{
  "num_hidden_layers": 9,
  "hidden_size": 768,
  "num_attention_heads": 12,
  "num_key_value_heads": 6,
  "head_dim": 64,
  "intermediate_size": 3072,
  "vocab_size": 8192,
  "hidden_act": "squared_relu",
  "norm": "rmsnorm",
  "norm_place": "pre",
  "norm_eps": 1e-05,
  "positions": "rope",
  "rope_theta": 181000.0,
  "rope_fraction": 0.75,
  "qk_norm": true,
  "attn_scale": 0.125,
  "bias": "none",
  "tie_word_embeddings": true,
  "parallel_block": false,
  "extras": ["local attention windows", "hashed n-gram embeddings", "a smear gate"],
  "init": "uniform",
  "init_std_qkv": 0.0244,
  "init_std_o": 0.0244,
  "init_std_up": 0.0244,
  "init_std_down": 0.0,
  "optimizer": "muon",
  "learning_rate": 0.00141,
  "lr_mult_down": 1.5,
  "beta1": 0.93,
  "lr_head": 0.00316,
  "max_grad_norm": 1.0,
  "warmup_steps": 0,
  "schedule": "wsd",
  "decay_fraction": 0.824,
  "decay_shape": "linear",
  "final_lr_fraction": 0.0,
  "batch_tokens": [32768, 65536, 131072],
  "max_seq_len": 2048,
  "doc_mask": true,
  "train_tokens": 520600000,
  "max_steps": 7294,
  "dataset": "wikipedia_en"
}
Each number is 128 + 24 x the weight over the matrix's rms, rounded and kept within 0 to 255. Layers, rows and columns count from 0. Numbers have three digits each.

# layer 2 MLP up, 3072x768, rms 0.0579, rows 2679-2707, columns 96-143
134120142129134112129118129110124134142137139117137129130123129122140130140127128131128133133126125133130119137132112132111114135138131127137116
144112144137139120104153122130145090120110137112116124103152128140121164118116118116108107132108121093133122144087125135113129105144099118117136
147147118117118154119165130102135106147110158133086168128148155143098148134135124146138152167148133120082113119126099125124123154097152143114131
133098113120112132073113094151121125167146138083141125199142132105160086129122154153109144121168079169119169168143090161096141128117129140130138
113104120119147142137169123136096093124119128088152088126107118097115106108118160132094147156128115130149094154117100146166135101177089121153155
118137166121090120086151120105125148093131175135116129135119124108127150121121125102153126140150144121128128115113139111124122145078115149142137
110148115118070133118130159147140120070139175093085147121119097128147123121127130133110153117149112125119145158100093176125139138154140133129127
137092120128131150127150108104120138086136155165159148083111145154122106124147125146139144146150099151139140145153137151124106116105138123081140
157117161122146167204084122083133113177131119160112113141128121174104131169106139082115118117144123091073188091151145121172158112092131119120114
125141146112141126095099118152132098123116127130139103141141111126119140096125156130092160106146143104174124134116142167177149104171099132110092
124118111112130124122121119135105128170127115139140141143107097119131096140141160110132132121157133124121150089154101155097113166146131117131138
125144161131126134129112129099158159145146131125151178123125127136126140133149142154093157122165116166148138126120104078074126127133111130114119
146102129157094116139084103134108085097116107124121160130162128138121142129123095126101115127133123131089125090128135148104123138121131109111123
112109153117127110153138137119131122144168127137125181126128134117130131099124144149107106142174134148128142167145162143120147126121141120147106
125127104161127126117143129126142078109151121132096147114113155122135140102168145117113114108117148103145126108109125108124124129100141122106122
105113136152102137130137124131115172148154148164096090148145130128131112114151184145128091124159168148130137103138129156143124142145164117120115
135094143154139144162139130130145120147133161134159092137108113133136121121113134127094140153120093084136093167125091123136084110131146148150136
146112125149118121151127122111135114149116142160126121132115089111131116089116113072127118136137143114146138116187137131136136128132139139122117
150110144176142136159095181115147127081085137155093147137148128123130143135144146195153138137144147102170129118164128158138126100092165104145152
129159122104160120141123123115084136159154129114121113148143136091110134107112164180127167065135117135123069126127113145102101163127122105175137
183146138120112118149163120148137128137126155137184121144138113118122138115107135115125168113102155126120143133115125146124159132142094126142162
150121128131101128122068140104119115155140138156117148120142135112145174126142161114119140128077101119141131119084128149105100126142133128145125
132154140136153103131129125096120124130213151143169115130140121176132137168153131133121152106085116108126119119154104118080149123112129158148132
124086118113119123126095090126147112131145129131122140113123136146132143099118160115163162078150120126145105096141158100121128142133130117151095
148147110172121128140093096138141132145143122104107181118143123113130129122111141097139115100124151160126121126113130149151114125156122121118118
099127102151118119107138114133166134125128108157133181109121111144108145062164117132130116135097119145101109122144121131125147120127085115117128
125118147119129114130120123126117121121130119133119140132112124140127110138123130116137128131134130130127128123144126126124140125137132144126122
119173138102174114130088147107127106140152121112110105164159131115071119146102161125105140118114158140110119176136160136133125179097138105153118
156094112144128128146112098109106124126190104123143130109154097098144141112140160127124141119142149139146113121105114141146107149104121146125118
# layer 2 MLP down (transposed), 3072x768, rms 0.0875, rows 2679-2706, columns 96-143
121137135131117120130122124129140136118119126133134118134117149131126113133133114136130124134129124130125138125138126137142133126112135125140126
095122093108144121103136145109122098145122130133133133124118138147144130111153136150128102131132127158118135120110115122143099100151160126136128
096094117096152151113134103109132130141099122115090140117121138159139126079122117112143152086133108155132138148143114111122149146098108117148148
139129135141113100142138097074137164140083117102149127168124105124153142158126165124129176106128131142182145175124139152086170129108150096118118
138149089110080108120152119113125128093168121148112127110159128140138173104129155098161165111152120130113120116185136096136146100137109122152166
129124132131115142146090139131149125130131169117134091150094101117130096149117146179111151153155131102147115117142118110122131113130086153102104
119128089114154132153112093104104166096154132125083098126136142127122126072154125132131152143138117111121133142109132135115175084126147144134085
165111118108168127101129086140080150081103172102146148125120106135123073140130115103149105150108139140136130164126126128055069129145118130133097
120132109110135121146140141101111140092124132129128167121170146136173113111113152161137079173084157122109154152141129137097151133121182156075123
144126119122146153134153127093142081125116111107109140134143131121102123116114121113119162129125129132144121132131121152143115109126146160066142
132161136161165165132106157147107114115154144124124145160124095104149115130134138124120104152121109117141134152112110149105100151146114119144130
090134154150141158111135131155142113139194136139104127108140152074103148129119140101100108134172116128126155122121149149093144089151116124140123
148077093140123154127136109124137093113102129113144114134127129139118107141154125116178143133127140108140139157167143124065165149136150129133133
102162135135127137171140099110122134125125101126137170138108136122139108143123127090129154128154118104134131121116105146114127142143137115112148
149104136130140165156135129168179157102105142130126099161089125123110119174110134071097136139130155145164165123147114119103121140124115137106140
083119154146126130117128125146135132120086167127109151149149130096127141119095162132114115136129141100127126103092109095119131120142114161143117
126108122128133124173141123139129121104166118082122095120119122127122118132092128136117133134105177085147158097095100177135123121143127180128109
099108136105131113095120110159115134130113158131123112193123114168201120102147119144094103125152125151147108152157116119124156156135140096139145
108121150115087149118117125128164065149128102105093114058110135150125088117106095113103156138134136133167124134106168135104125159165162153137121
107133153121118184137155125155120116093138103136137127108123146124130134162151120146124128112112149140159184103136148094114122165130134113167163
141148100129150120146119096115067132108127091094145119081146083129160156111104136094099095141081138124126106133100122115075162126102127151120140
127134102154120144106130118092136142186092131120162106150147125147162150109110084133133125082142148158162142100093147126119145090099105071149117
110155100095057133129128144165156142114153085189124156117105105102156097142110140109109118155110123119121118098105103135143103119105099148124104
140130122096138097134123142136130122103156153146119097137170144125104112159135108088142112142112115132129110118158102138107146123125104100128142
157117125141123114117126105127113136139129159123106152137112133120139121138116136122170138118116110139124145092173129121126141146135120137121138
125096080130141141149167134094140177149144163125153093142143158120124104133135088129115119113144137142154159158154176126133144137164127115163116
128111123137131122134132121116122144128129134121134121129130132132117144141135126134122132136122126128133142128126134128125117112128144125141136
129128136119138136110102098091131129154100064168136227174120156117132159119145119069164112114122127134123073129117187151130124141096104114092200